{
  "head_dim": 32,
  "norm_eps": 1e-05,
  "tie_word_embeddings": true,
  "init": "normal",
  "init_std_o": 0.0539,
  "learning_rate": 0.00502,
  "beta1": 0.95,
  "max_grad_norm": 0.5,
  "schedule": "wsd",
  "doc_mask": true
}
Each number is 500 + 25 x the weight over its row's rms, rounded and kept within 0 to 999. Layers, rows and columns count from 0. Numbers have three digits each. The size before them is the row's rms in percent of the matrix's.

# v: layer 11 attention value, 160x160, rms 0.0435, rows 87-97, columns 0-159
# o: layer 11 attention output (transposed), 160x160, rms 0.0541, rows 87-96, columns 0-159
# q: layer 11 attention query, 160x160, rms 0.0436, rows 96-127, columns 0-159
# k: layer 11 attention key, 160x160, rms 0.0437, rows 96-127, columns 0-159
v87 076:511485502513508514489460447480481507517463497507498502511536514510501489502478462528472492470466530490508486465513537508446516492536517504498490544458486506458515503495468493482477527525490466514495481504488524483540533475532506549490487464593520483475535502482487488527465497517483464482541499506533483463507505458515477506502488504484505514484450472529494507526491505467501555462514466527515463515536488527531479483496555512465497464518471495495549536511520482501533510515514513
o87 073:533517546509473491510501524510468457523521463511534487523487491506484481480500522527533547545508488525502484502522466503543450489483482457447508457522499536499484540451516502519532530459499522487499520470478481535425484511492516459549487530448517480506475534492497484482549523508490492505493497467482482474478470515511507486499551516501489478524507515504506484514513534559504479501480517508503521532514514481487470478519483512559497481463513514524505451517509521496472491482484511
v88 077:507556501463514507481488519476498486445516507486508491446504487471524489520506506514498504532467464473482452458503459440508536532506479531468544527524504485453482463501473477492475516471470499525497489510487515475491481504535498470514469467511489505526536465493507528492431533503542540527496476489520516491507493476509505509491560504499498461494495490486500537491488524476513507510520470469476497524543482497550461516529541489503539472468470526504474523456508525513492495520493473
o88 071:477486503512528556521498521504495496508507496510505488585533567503509489470482468524512536514482497512512507495535537526509474481479531455525476464456496565485474553471465507516518489501515476490492508511476501510536523540495490520507523470529498466488466546512499476513479503531488474505468516498515515477503466499568527517489522474475525507501480483494505499488481480511558445493501498485482480540470501497496496468465505513532455486537501515492479524500455477506527478483478479
v89 076:502486488499567444501519496467505485493496500550565496505511457495479499540512511483484489508514495518506525509478472526493500481521472480465510484513481530492523460510476507492460501481488559528481507518497458491474492518517511505537439528497520555478469525506476491488485500511463520497493481518553507524484504502514481461470536500507514515490507491511475515460463471491488537507498513483474530535465490469472541534479523491507452524499540503510536501513513527454506529435456484
o89 076:538499417461506526500472484537477530477476492466526503500515509536485511531536525512492485489492494490497504494509539480547462515488484511518527544470544472541521518476514480492481501511507484463510505485494491453478505473511528521493534487456493462531496495517508519519511445539498498502478512488492506500507473568499530490509504503534484476447550480538498501501522551536502542513505443521508488472503503514536479482497529517501480461538512492491484532462517486513487495525543474
v90 081:510503503489479531526522487541541507486529492497473516516468506528522538532580457507515489475498494491529487512471489505468504517519473491492538517549500473513520443480508507518477478515521515505466516485473495512518495468469488479449499489482532517491460505449521491466476518481516504487553516506498519487545527535489524523477464470523549533491449498520511551504505503478478436516515473471492477511541497485506496493494564514497490478490444510485491506484512455531498503512509496
o90 075:479513549534509536486478484483496475476528485495545459459520526446467534503466513529480479502484499478476502490497479519507525453497556536468494511500527481493504555514477517535525506471475474498519487541514522504478449509492458538472491499537530486497483473513516489533516493543537492520479502509459491475514519495499522478500525523467455522523507520462516467495532484470539460523515492518534487483532514444458461504501508517513526502534495518466511504480493472472513537471508504
v91 076:483497495548500546491498505528500492519536467526516514494516456505576492505503492514504484523550474497494511515534464502533494505484535536463492526492497496524528460518480488465468477517508502515497484522511448505496506547486469487456496532485496492514535485485496474504438515517495485483504509467499474505517487500488505523506535527478517546503498512490519527488494533529447496496544525494586432491531489491479513532525473468470508506484557450493513487497474509492495495493534487
o91 071:536514494507508493502529499509568497482499543486470514507470476486459488533474468465472518532511475495494547498468517521492511440520507489511504471497497486542487478518550529520498470461491485475505547496528511527501496455531472508499517501487508474514485519537505522494506495499481499494491481486499520528509515477512510496491483489494501462529510529534512517522524476524536540468454446539414533504446509504467479493482504555491523507496512517506487517512509465462467558518480507
v92 073:490473548517485504509489488535484514527504443474485530480480443459486488563513488510517499487516518481470521490510548528474472519462476503517515478512483497538518473504481507498503512502496491492502509508511516503504462502464497477494431492516510479505539510511474497499490481510513480553447480530477482541507468470515486488500527478479504539515462528451500511541527451559508563493517493478517553503502483487522496473475513500470548489498441505539511494510523505507464509511476506
o92 071:517492461468498469538529488462518528476515525511519457507565517506514500491487499469502473512520469527500507526515497476539481485518533500464499493475482479468474523489492483528467456469492500547479484504529483512479521497526494489492544507499505561549489545462500491486513515483480519479555482501493514456493486508482474486460511508484514494499518507496492447526451490498472460449536519523479467525502522550519554508501471498470501478552518502510465525476496512498559488502516494
v93 076:542531505456489511487506492536478504494508514500514487517482495491462528518531535463474539437516522510496504504425502457518521528493464514518535489483505461494506508529485479517538474530530452497468532508486531524517458519514457511482493512522494498510525523494498516524514488520502490518544493535522497476513488498513515519504489490475487535512525503517439511511462534454451543526453509487481461482480467539494516466463521527457513465530496481502509510496479502548529473483506497
o93 073:439493482534524513522522465502526500513473496497463510522511521513528470505469495517509490505481473486477475494533479502506460472537491481474517506524521483500526495473430499473468534507498526493529476521532438480492530546499482532530515532491557497512460494473479493473481496550544488476483501475512547517520484528503485500529501521536506500494488479443485533506530528543540484498523473497501535504487508477472506495543487468522495515454471556482486501520522498469484499526529527
v94 076:501450548553475478520483479487525494492492472471475514483485493468461497540494522534512542499539503487469486492496483468515500464531503487459516527546538501477506504451488468506495499467492511503477516497502488529502485513484507464476516514481492516515491470503499490504547525514539507520539520530489474512431477537536498485512526512491548557523494531525492515472497517514527446457494468465508519535499460500524490467523481479499528447541508505458522469479482462508519511495504495
o94 074:496511495528477477491492545537546474487566519482512472473522533502505500482490504452517467500470504490490488510437498526512515497474502510464503456482478481483469544458482541535530500507507499534496511479497515493469492468519462530495499488513496477483498535485477527552457517520551485508493533530453561511527471505496488458500484507513491479487480509490546500558490492511517462472530474513478480491495480516447524487458545496479484518490468530526491470509489494471487486526494482
v95 066:498498471492506488509484483543476506494509460443479486482502540489517524540515477465451491492500551472534487496561535501510468478513519521468504476488499495542474482487493481518511513513471465522455537491525482515526519483481509528510528479502523502503460514509502525464499529500511537533436485517577522544533542493499485531511497543520520495512535504530491492475485508480506464477505494483488477487502442471501487504451479489518497517494546527486449506495510473471522489525532506
o95 062:492487512488458490479475534483537510470543520524542499480499467471495520523504482502536513525501482523518497495469497499491511532518494443491521503504546482476473518450496491483505501497552481499491432513519495446509521518475465478506514470508498510504573482530525492523519478548515510511538460519461514505483500493524461509538512498498464509501520504483495481497548495506503532530498522467522485464490558490500436558504519470508468515498461503512503487520478538517486549487491516
q96 077:465504501496451491490536454512507542480541488517498483491489479496448506481474482479507526510483505474490486494527492478526506473525471486526541556525521513470478515483506502525501513471498487487518481520542443545517488514487462495497460512499501520514501497467452518495466503493515534473511480496482539490527487492496519508508481541507491535494465467513465488487485498560514505503513532527463502486537505506481457433477517510485498556530529551544551480486458518484486503497523544
k96 077:534506457514487509482516483544512536493494521492538448481531469504514484510526485531486494507504542516490487467504503528510491439483503518510545493538531547523482511473520497501514532438518509507521477479484504463522512445500481495520483509490491481535520526527493500512477475478452537462511490533521519516468518571494455491512537475473513487532495480493503512490526524481511481504529486490504498481503496500550473507450465484450485447526534505527512483497439495488533496495496470
q97 089:456461520479488474494518528500516495464497508492541521514480513496500456523485482498487511482495471477481471483495493473510516490498516499494489484505523501530506467462510481476557512521541524488542477450544502505484505491516516516482510521525514496518553517498466492466531466468494497499489430509530464499494518548467477538480493524516506548493472482532474519500505509485553542466509534533543489511443498534509503550482527535522495553474523501480468509467463528506512476467507485
k97 084:452498520522504494528485514517553507481441453502526532544491483478466492507486482495503488495462473489469503525482525510518531476476472495487491479532500523504478486481492458468547496551518500503534481471525450499500516532515536537532540518478485460488517460507494494472531506504491501529510472520525448484514494467521469486488482479535517522505491489514472470473490536474476550451521522512487536557497509499512459542510532522450524527473492528474475489478508522512504488490493488
q98 088:490517482503484546520483504500521537527496503522509519499509493496511475533515518454532459531487463518563504490479487535489488491502483513533519484532484491478501467463488485521515567513527489445484477548475543489491540473462492481496503501497446507487479488532536529533480501547466553529469475506468484538467509487496484493510516483498486498527527487479493557508522463487511478526522526535507489467493498530511513470489499503465521460486463482539520516473488465449511487472486514
k98 092:513517511532524556530509523515491481521497482499496476491447485479482477526498500525527484568529475527535490528483503535506467510532573497522516533471524482507494512495502490509480529518537473461455514471483521474526494512485509514450541496469479472496506508497541507558480475503464525500497457542442504488478517458509429494487537510511513489514531509516502513488497460487481461508502501500468464493512527469474512459469498486510480498532502523508529526496516512464504493505476526
q99 082:519471498528466516514497469511530502518519494481497462488493468453470482529565532465501521455478515536506534524512538539542508522498493483505504500514520435447477525524483487473476493502482490473503503478492521479540505469528536473512500468513459498539521513485507442529553487498475521522455519519503475520483506512499491468515538471536520497451536492516513543471513487520475533493479493492506472505488483517509531498462468470492469506505515431499483492487500502493500500544480502
k99 077:499486505463475469541538499494530528522504485489504512536479491483469534471513477513492504506530474487480509521525504507521483532521492444535463549472546486450479497479515483503515518473503461511488523540481488507496502503481513530486504510494464510517499487425535461500537497471483512521468559499486436487469540501507542519489556545511491494463527531535497496456491517515503500538510513475494500471499476504477492483480502482529473522491529482503515489495519536502475474480501569
q100 091:541488503552503449493486487514455511488517476510533512482505472497500499494549526466539524522516465490450511529543496505473504487508472534526491473475540471456491471547529481537508522501504491512479508452467526522510503471529506488499475462515470521514443511464508523498529511502502504509505499448540532518510540500518473469498509479494510496479525490492490471485512481485499548481485479478559507514480486520488516472499510502505501490553448460496461550500482510450510458493521505
k100 082:565511458505535507575466509493506500513495467496445483513488487502532517489528525458515487501505491514450519522520537482512517515503490512528495483475510500507499520522534485496499512533512430486517502493438517540489519461498488502494477520520460492475503483442536501477484500492516557497485542449510499491512522488529553462515486475483513493475470504511477494488483481493497526509464524513501529477520496483525516450494486481458517464514461486535505536515472499493501461511551508
q101 089:503495524521489508500499452476512496549476505493487461496438526520498512479485503502481481511494514455513501487511462448496517474480513469482513513540513507521485482463470508539491536464511539457527478505450518482541516522509455489552502519485501487487495505508485523519516487534519484476537503494529534498488518504441501525468512557509527513506549484518527513512519471488486479539475513481488499491496501500477461526499500457543491471444493559466464526500460484482519466501543497
k101 078:480527555503526540510499489505478494509526492500507483485462514542500535455508507529479469519445524523500505486514498497506517519512482513461517489548523480508498516509493486499491484519481548539513463501492479543547514490519461475543541515520481494505478454490461476522495505477512463466539528510495559499524512545440511498510499514501477483480476487481498509508516499509493510523507530480519533526513519469460476463497478447527525501510504558464494489473466468488472451524542479
q102 094:470505456526489502501481466508488479527459515523509463501492491564477504532473500490545483483519537491509511555505536518514529520437477517541480512452511486509480522469508479481498525444531534516530480502496492483479513487512546536542494481501503445514503476517468524485493478514536542515520471502474503511499496473533454513494513513536524476481502503510515519511498482523523476436515503506531507495475461499503483523490486502501451470474466463503496515489522520481484439546512512
k102 091:467526523501468494474502470463498458551513524514440496526499517516453514489510487465472507491511541498506539510501545484542513473475522470476503469467528496485499497468493513506513509458501512514476513547495514510509548506512480503539532530524486465510510471507506493455486571480527490603466523486471466503488475529497482480513482492493509518480557483497526523463478518496489454464498492492509518514515448504489513480515506504525516492492480489520491536528509497520503470490499518
q103 086:542486489435501495513530486550537521484461512481499469463524495497500532508503521523479531497476465537449495497484482494512483547498458539515487476525524525464526501530511504517512458527508464498497473471518493481482465529479485523461519499508509477482515490502500509563463449496484513488498474552484510534483505511523493499521451498528506513532521518505473453535486487522459499503516490505497520519502522519501509542495490513528523516456500511530477455568468548486474482503479502
k103 084:499526482467499505491452478510536485477452447494554523481496537496516497504500486524519454510487487506472492501490486488497473514501487532523547485490533526523519468470500507452509499508481475495450507484506445508474516531501474545516456500478546487498493517501497521510475497515487501542556464526494471483537505469505459525486535542463482551545471522519492498481520489518448513506502522549517495466488493535465499486470467511486498527492550520501487489530482534549505520501497500
q104 092:512500485502517520463517522539496511523537480509521482530516556512532521505493513482484494530493526488499509493484444488445524435497538481497451483480480500510489531450500529505515535500527454490476495506483523488480538475498443521500489489491445518513469512522516468538498519464482508472455539473534522502486460521500464522464503549512498490536481522516559503496523499512492512511488495539479466493456509486479495535531475478523465493531496473518497495551504495482503490471465512
k104 086:526495526470526475466509541571531562490545504501503523479498502505499538522493531487530502504498512546538494507434495490499508461513527491466469487482460467525504489505475497481508501543529461469443509501473481484494508506469489491520489482492508497507511452491503445507487469445486478483467514486494522515494497502519473491509529513548491484538507504499550474508530514504503505502490510526491489518448511497496502494515485450499502524500482515529451558502519466507464513504567490
q105 089:510523509492490496520467444506523519474489490521448479489484509494501512516511513520484483506463500496528490484484463474480488509539503514542516492518504520530482483544506516481448459507516500513487483498492464458531492547453508554519496472500469523491494485499536508474474502506484498482471477496530512514489482543549502532492473480473514463485480506530534503511475536520430539494505499475500506463506465532529507487431520493544454520528503533506542496536459517485537549509483509
k105 079:481518477454492500469470514517532482478500514492523501491490496538484480531469477478533491471509509474522508540487477477474475460492512525499496530476516514554506512533498497517491485456540498498471503463514494493482515497487496520513501457496518509501504462478543521491517485537501495460562477537538515477531515529470474560473511497532499463428519500523493508500526505494508508509492480484574505492497488535520472466452509532503461497514524519523525564460519501501491518454474491
q106 088:500512496494511520467497510494507447553495500482490515461448485481523497539479472489476509504513514489515514490536528526485475504512501503506520492462480498505536538531489473530500527511493507537510486474547498503454507518514495520505520525512483489547513527512526509527477504493572488525552542481524512488534503513489463479494471506505478522493534443472487532530502488500505459509450512470505524493490479497502472491498480539512472463473505509500431561441477481444517476499520475
k106 080:522495529500503529506524519469512465545535495472475491504502496489484470500528490510484503531510537513486536506563552481494524499487499496501516485495485525497491510534480492484491494490466457519503491525513514528508483574548511468538490491507498468525518497474466489493526511502536503520480509505497552463566534535475487465512500476500475564498525479512503503464536464484493515483500459501503510460523477449480477515520459512522459481526476464504504519482442479458510492506469462
q107 088:497494469474476518518505464491515482473546480499525509506496539463505519517450492556530474462463498506546496523514488447501482484502509529559502493496515495508538524480497472493511486511485503506523502511522509539493502523538481526547479453513455516507477572448515484495468516525454510530460535488489536521522515498489475483496494493512544503540501489493504489498539517505506539478476448521524478528514467514536485488510482527488523477533470444503490481470510501481465475521515519
k107 085:490481436470449454516508495472498511523522468464514511497494471506487512506488488492515484514482482510539530500474494476505515497501495511506507488493499518539513527485515522469494527556455491513472549507488550550499544539521522512505496485528455487519449489489517520484476493492486491471480518515475512492479494492541483498507469518508513464542550558498490533515506510464452510508517461484546479495527489496514488477475500493481523472527476448480502503467507501449518466471529566
q108 089:513462485467489504538529484493518530462502532532445502480452496468503499492541474512495472463490459529512477465520512451487542497490534508504521538472512488502497536544528539528525496521505469499504470544495518463521547493504502520482519551540470503503532466491511532501477507518522495513454521484496451505435505498504499508453482497481499503513517516487485480513488491458509505508512459464472505492544489529485534519488491513492485503552483528444476490509474526480488533487525521
k108 096:492447416505505515494436512555510496481483540471510484473463463477480486503488493531514510498467461520508473526543505475512479434496495523532514543510531494486474546508465482488493501494488520515475506492522528448536503507519497540493482521506523468508505469512521497496484483506521547510527484499543489479548515492481482484498534506509464519485520503473459510532529500492538555517498506458530491498487497557487515477449513508489487505481521511502498515486470490469475511530486492
q109 084:542484544474529501512478509471482532484448468478498494501507507499497483523510465510482486539506490515514491496510530476499462456459469531529540458523497499487513485468497510503490481414508466484561458486492505478526485538497507545508510516497477559447524509528502486491503517538532525525514517495511514472495500494545473483545558508518520478474505496467499529465521541483528509508490485519483527517529511513463472519507495481476493512484489489492512506517472531533531492457521538
k109 088:464528526477532517472467531478493532495485524489494471484499459497499469492475481515500477545505490487551447501497516518531492471535481525494490510477490474542528526489513497546488517512426447506515508524479465535466500507472542508481504522461428512512484518511538506451464525513537493474533500493483499474461489518528481507519499526519513539487479487495504493482523521510494513498511471471478482503459503510515479505488445502504547526546525521506528521517467499508480479486540535
q110 088:534489541454474546515525517510516522494532437527475509476515472526461485527506506535476488495519468496541496495446491491506481487505488509516521492496517440467504472518516541507473523536541478483536504487507546467535449584469492465543490497491532512498478526516533517501501497477470506514494497527510484481511519500500516508484489499460505527505509469505513494496495498529514487470541491515476486486518488510491491481461461488491532509517539532511480519522491507423516507463480462
k110 085:482533515480491500517501538505462512509511464485594476459483484504446494519516490537520469498518491494509452535478470497447479482522496542498486509522498516463481472484497526506467502524537493470541525491467484535499491553520525473504513467472485460484538510527512487509499459454485536519517467515527525490489531484515513510503472507452464478514489468504515493500481475474512485513520473488503540473491490526504523479477489511516495513526538539496525498542500493443506515492515552
q111 091:481471457509479466498528526467487520503483494559521492471506524507485495502504498567466485517531514460536486502511499561541505473478536534523529485483488481532507523488473505467492460538489524471497475464522498483472493478507450442501522529501480520523446487505506514486489479524505506475501524520479508475491518506450512490512505495457499529474544509512532506532469500513499483489499520478543508443495482495503493467450495527466484528547499462512486527468491502557515522505482514
k111 088:478484479459481507517503493488482492516475490528456493511489473517483494493519527541505456457554524508549520511488478499517484501509519517488505509474466508494472470500492449505525472524487533490508472483498523486522487538534544482546498532511555539494488481488541482485485510512545475495501528532472497495504534520470494488530516464445511486482548524544464496515461483481517479508491448516505504465495484475538543503442549499477508516491497497496529506473508549521542524517494462
q112 089:477532456526506487501502518514503482516509455470482472488485513524522494536463516445486513531531477496463494508507452521497500507540517511497495507496483491499515533505475528511536474489483464503512477498487445492488490509513500484470501535517510540460562466486492500456497485528480494487477499492522473548504505438488527501547560476472499541475481487491519508514496482456516511474502502534504509502543453480497529510500530474527524523516486539553501504462542501498560476507511457
k112 089:483510479512496500493498497541526468529492516502476559460435446491534470546526505473515516462507486522459477475492459506478500516540516488508462489505478490524563485481517555475550481460513487490500509517491501471525528507498505513470464564477490511492491531493521484506514510509510456475488476504552481525487503541501504477531519447534510480526471456511483502506485509474519511457524513534512481490524490494510461513508464504534501475541511515506494494480508497518505464520524462
q113 086:467468459507516503520483472496501510498492511526479488504451504525527456477559520489471532516499503487516525506523501485520473520575497483479477498490483489491510523511510519508560496480509461457469478505507524521480488519507496508506519509481516505530529497472517515528473489513449469458524447533482534467522477522537535476487517508455525465472462523504531500517452524494510507510495497508469465491551501530511470496566480514507515534514505508494543497465516489508473501541448485
k113 084:512480473530504502469521488513518532457549524521501546488530511498507497518529539466471480480449487503494499529528494491538479492538474548486463517514449503509489499489505533500553513516535501500492488503520495521462479507469489419474492505526523529496511470472521500552467497498470457494518488516503520493473508519543517469474482477455518528492508473519532515504451500516499461487517527495505460482561472492485462505472487525509484524474482481482515475470468522473482503547489496
q114 091:490536525491517559480468519436443501508470474529500485489482537476525549515521504505459517505528500429466498498564508507533535511483508536524480489465491489494464537490477485469495489514523466501500497503496500519504461497507508515477531537460498494516482526490510520514506480546519470506474472500482485507563506494482482550499524520535466507537498462477502517512495507519515469500481498473514470511482474481498498468511513514482480537472464510511483526475481476516457511440475524
k114 089:503522541505505537471503524545485536508509501527488533511482522469580491502519471549454478475530497508524511490490532511485517475494502495491526462452506498482454516482514502478493480461466520489495489491459495529505478508491498518529496470520522490492517475491540481474506507565549489472434519471454502505506492548501528517499468485514459501524531470465503522500525497502502507512491507521495524495506484474539482517533534497504497522531459511485441456503465530491462521537502502
q115 089:507532511480458464469461521489486489561537517507508480488498471482483528494516510502496511479537487467514485522473513504468509522475511508508513488487509505498526493496470517480489544464498535459467499488493501527489515495516479501518473545514509501513529561510528486462457509481455504522494492515462458531472504505485487488506512533505470512495502556543478515493541482503453500499518507450519494464546466533503556509506496502454527498500505514551473566491490496488483460486521565
k115 079:506487510503491503503516493553491480515476495515485488487512513478448510491528503540483488486515460521508525507482497490527463490548521477469492475485508528496498491475470514519500519536524512482504474469433472487509501528580530533484454518507517480512510520476528534528509480484531522439467569486495477522478470509482498519537494529532505533472537511508489537436498478474470517527448482511496475545497506509466498498511514514504485478517492509501492488522490512486553553472497481
q116 084:451532518515511461470487504469512527470526479480499530507484481502508509462415481536498525485478470517473448491494524509523536511452510526503519461514501501504565511535537524509493506486504484520486537473513471463544459505525520499532494513477496460537516482535541498528477515506518456508503468517504520513489463522497520543453484471543476497468480482493518489477515510504550513495499502501531484521535500520500487502507494481550511519506511525517495462484480455502476504461465498
k116 091:499477521492551470462489484508504488525531521500509579519500465485526477506456475472497487468483482496505504484508489528522533509481510525509528453533493491476571499449510468472523527505517474540499531491487498514504484494547503461571520483509494486503493500546493483525492521455521473541537503498485495494467482496506513543474473489487463470504505566481510492489509520493507494461499517498513560511535512484511487542505493534503522500508516512484490492443467460479497517481476501
q117 088:473483527483533497496538501516495518509533502471481514508499518552504478479489485520472483513525477487487573480486501494491506562462453486541478520504509485489574516487519505473508506477517519477489508552515475507457495501482505488482486470474522539519559530506534514465491500471478521489489486484503477511506474491484488496503556465519496516515553519483513502499523460481530529488471523496496542505475542522518506534492463518488443492460504462540518533493460489494508469536478495
k117 082:483503513542571467519512535497505477527495465467478514520504488514446520479525436515449481492503516506483527480459527523471480575489496467492492484468489510512480540500457515506496519483507532483474521509511474485475485522488523489512506537475512505555502454530478517494503489468521519476518490524494503497510454492505508500490500493502516542523534481514529473490496435516530512461481474509505488484523492514485533493499496516503503494499512486518522560551477505451541486548534510
q118 088:502536480493473479477512503503492518483515478506524506506483513527478464519543492507498483497508509489514465520505454501481553473445481498479474459541523500497471503524479487514469516504496518536519487452488528489526510490450534526538483457547545531486474468492548505525465505540508460463502499460527474525483472508479538543500527519444537496508489470517502489497444507479523484494506478519512513495491485498538535500521522502530491473509566514508497461513480539546530495482510500
k118 085:529537499494476496467467525457481482502485548539509508465506504529513482549523510500518466493472501499515458532505478506539518497469497533499493483541465499482457516542457473491471520523517548486497486473436529517490568505515512555510479504526534505549514488521540509484475487507476496465532480503478491545506509470476497536502516511484501474504502458519485483462495491464511498490517520484541494472458500543492484500535487470469516472525547503466479483476526487525506494494524501
q119 085:501495501526556500543553497521499495487496467523556466464508527541495538527489530500496523487499482447501468524486506489476523494488499517474449523482484500503486482489430480489477526496521481505490510434535512548525518510532501468490460505466492501525498536493477503487469465465506514492513542456483506532504481494506476485483448517522477492503514514456524461481483527482462517474490520466484487508506466525527480488516509468474501472520517553497501477480485477513514468451494530
k119 082:536433493492471517535503500526480523532506500539521521516487489507503547511527533466504506513480574505457513531515498509467487535521537510473467439487486478504486522500473512482468530521532470483482508486493473535528477501500485497510460506520509503508468527439531501455477496469518514492511485473479514501482513515497518499497442502516502468493487535527498517489504540483454557458539534540505502494473486519512525507505516478464525511518543500512484473505507489478514532508454539
q120 079:475511525491491501505482516507495561503505503537469469536512472516502471490507493497464493477483483511473490529521466461527499487506520484461539460465505520489492519529522498546501461461537494498528509495502497504516534517474497508499540533505556511516465517505539492484480525492493546528460502502475488474497502527503532487499457488463490526516527485511502460493535500437524502540510492533479465517505519499535528499458493511509522474495518480498447483581483479439483525453489507
k120 079:488453480457507534449517519525501526507538497515561483486519514539510482491444532478507484509528443509525522526456536514506471480542514532472520513537514503495516502521482481494535461512517504485459516509465498537493490508480520487499503515473515477485512552482501490483470499536486528511500478502497500512520509462485524496505482532522446549512516522480476482484520455459529481508479498475502497496533521493540540502537476476466523454522560502532542470485495499504467490502495476
q121 079:511532513499524538426506485465500504516540467507460473483509467499502563486504489460501509463516491501498530476490472508510544478438527472457469468530500521503500474480511501489506466482533543520552517525528518515493522540489488507525492491512476485468524478504534533510504498490494485506492496486511521491516480480512469461451489514513474482488507517483465486552529521472510478557480498541465505480507495490521473482491483469484525492462508530495540511522488474456501535533529544
k121 079:484471487465524518478500474518516505468551484480515504490484500525486511499464464493504476495513482501473514507442556525522512481533472514521481498529478506502529481471488518482507501547533525535503515523507486432496513507475535513478539504526486503530536491488492530501455492499490507503515468508461498525576500524519505526520478519459503486481490498466471459580550486477532494532499486494494473524449494536459493521509493484485453477508475515539501496480486498458507459514497503
q122 082:503493498495477473480472446505520509504513480476509498513518496497538508465488492519507518549479555537525549472541477520501533511522468464499505559466435490472468513498555470448494514517479465529537510507487531506470527473499460496505525552477543460528533526506497524455478526502494500491474519503485515507528554516516499497484506499511519495467519491492513489475492486461500477497525493514476535465463464490463483509484514501488515536455492459496515513527497487528518515504475467
k122 084:522475511540458520503513532516492500513539508443458508509522511517510514493501481499463514490475506510534490470482466512548506490527538474495544559481508453481478492521532496474475480513487470463563519490452506498514516525480498510506491506461484518481530522511476547490504540525490491535458533548500512486524504494523489489506475493453509518491490500495520469525511498517514445503518503525507518463477452504531464501452524498504525525443483474528503483497473520493449494535500462
q123 094:484526517467525511533480513487505507542488492483531464459476516542514501491447567478540493444521509447512496506468493532511517516451547501483528509518491502494516516438504481496453483479494505536539490510503507533442495499493500504512492485501418530483491527523469452513548490474512493518513494504506509532487530500492490499498494501507488511510494525491495508519530478516503491569477522505519488470516516508492477504506499483491480471576482504496457484469532485499484462514478509
k123 086:427524502464528534555519488491518475521479500522488475511482506520524513512516494489531495505511513449459521495495486535469466498508532506465494521509511479527500519468434533510476503478516447513443504522526508461507487517491528512517498471503488489542497491553479452483535509454535475526450502474476463541499506492503513498499495510511502472471532542516531512522466511486457532528468464513513517489527516481504514499505496503498490469525494509461461467512515488506550477505540500
q124 081:524476531502514493532483502508500465517514444489548447528513500513496503498470527451454503474511482521484502468475468507501477530510479529506570477492510542494477482471542494487565486513523494471499490503480450539480540510476518538482515500476474505489485527464506497458528546509535511496494503495514520513476494504511494514452506540499546540502529519514504514452524504513508510451516492493509477510505527488491510514502473481546501537485454536472480525485469471527502454525501523
k124 083:496514491489514446502478506494522477491474497517519490501496518512485487479510491539474567474501485515482525500497497481516496452528467501508529512468477503507493519465528493486518472524521509460519480531538486505509497524481523601516477497446474485499487498443453512457490492495489558474492498488525511514514469507526542515483445504506488503512494504532570507506485482514511541532513503462508502505469517494508439472506484509530516543494473538460523527498516481525491472506535488
q125 090:507499471548494553516492470504451497483518497493545495517502489503528498511469534465476534458536563457497519529501478535495512525439516499492485517491498493511510486492466519486482542489494483533495503539496475512467464489515445541474514507538478474524487461517485511528501535498476497527510490460498498514490523500470500478503511554499489509473484476512494528454540503509488478505474462469551513516447517515500499505523528515485494490444484482466516510541495517499519482564490471
k125 089:558522523496497469524564479509491488477508516478494485527499516526493498485486518454479501496545523487470501505498537524488508554473453492508504475506508436483479458539482500473523513463523493501494480554458476514470504524524495518498526511547492495530512474505494485469520517509521487515458536494524520511483514484525510473489512507493489471489497486486497527472486517526457454532496531501491475540486513460512556459479496485528531543488450485446491526516493504489497491559520469
q126 090:509485517547509505521497497547477470465467495524484473470512510491503515487522498495512474519517490504508485472505521502481527529488478474536465538493493526526472485513509525488489522477471480538444498541471464525528515483508491472531477527503524508472488523478503459509549488473473485480487515478494453479525525475494433488490500517501526511553506463499541532484521516442522503511469543475546474514493512525514505483534453514495473471541526544521511491462463507538447492499508515
k126 091:473478480523483462533497493535476490496495488505451506520491491540494495456517513495504509531518518537487469526509520507479502526541489491541477476487503505469499512577488506515504532497521487494504497557488503489543512473446502449506491481526479494516503493510457471480501504469524470463483484475476477475510464513560480510510545497507506488534523505492521476486461505504496575489505454469531505552504484508498510516535541529510483563516490497491491450484529514520450508489489497
q127 075:483469499566549509512469482523512509506501500457506505508519490527466521513493511494511484528495500508545526520539467513523484514518448494510506529483528498513462480480539509460539495525484480505485527488501496497509535513484517519472456502517478474506563506453506497506501496493493545528532498495495495499481489538463508453476515519518453495471502515510487483505479481515517512478503517516513453542527438429495514502492511506475511549470456508470487488480468541515481432536480500
k127 083:515486495538515476538505476513501476502490483460426548529471507530480516531478503540525522531489546513488533525475507499526499492494499546503489500513534462502521506439551507489512478479481502460544508492520469457514532484467518533484472520510531476491507535448461499511521476484507521535491500487497476450505481514504502480467514508536461501484467471515492519502507542484525494490535469476507481522515484448509478459508524462508497486462476447492517542499486524519481528498497505
v96 081:499484562523523472485460518544489539462474502463514507517488507522492474533508531544499511507469477531460495533502496532511530502492536508559524516469449483490488489504487496509424514460512454521493540505489460518506526488457529477477498506506469488509511516526475529463488502504503496512544444484494529479497466500485468507481509469482502476501505516517485504507481530501486478532550571515479464502523496514515488567496493496504506480513477510486486514509449497486476473485514516
o96 076:507510547519502526489509535467497431487557490510535465485509505513504503447458496506500479491532491458497481513506504510466483478464493503496521496463510519522504495490505473530478515469489529501460500497481538498445465496505488445514527485487495496516465479485493482480529509461514493452483526552532513525488502479508496522508430514522516493554507532517525508464503555510505531509461434515511496525504507497478490481512502484525476515475525549476496501519537512482453484518540491
v97 083:476465515505523485508512513542492532514479501514481513498504510522514483536479515501492508504484540550505501478558536481491443490506526514531491480515474508498505525482503549482495489464502501504478537476505491495512481562521525534467542481475538526477529476474513490471510518445516514470501520510493481522470514535467473460448499474489499453453434522483531495505558466526503511502526501526489511473522489498482472483510530513485467513502509522491476513558509467475489464487534467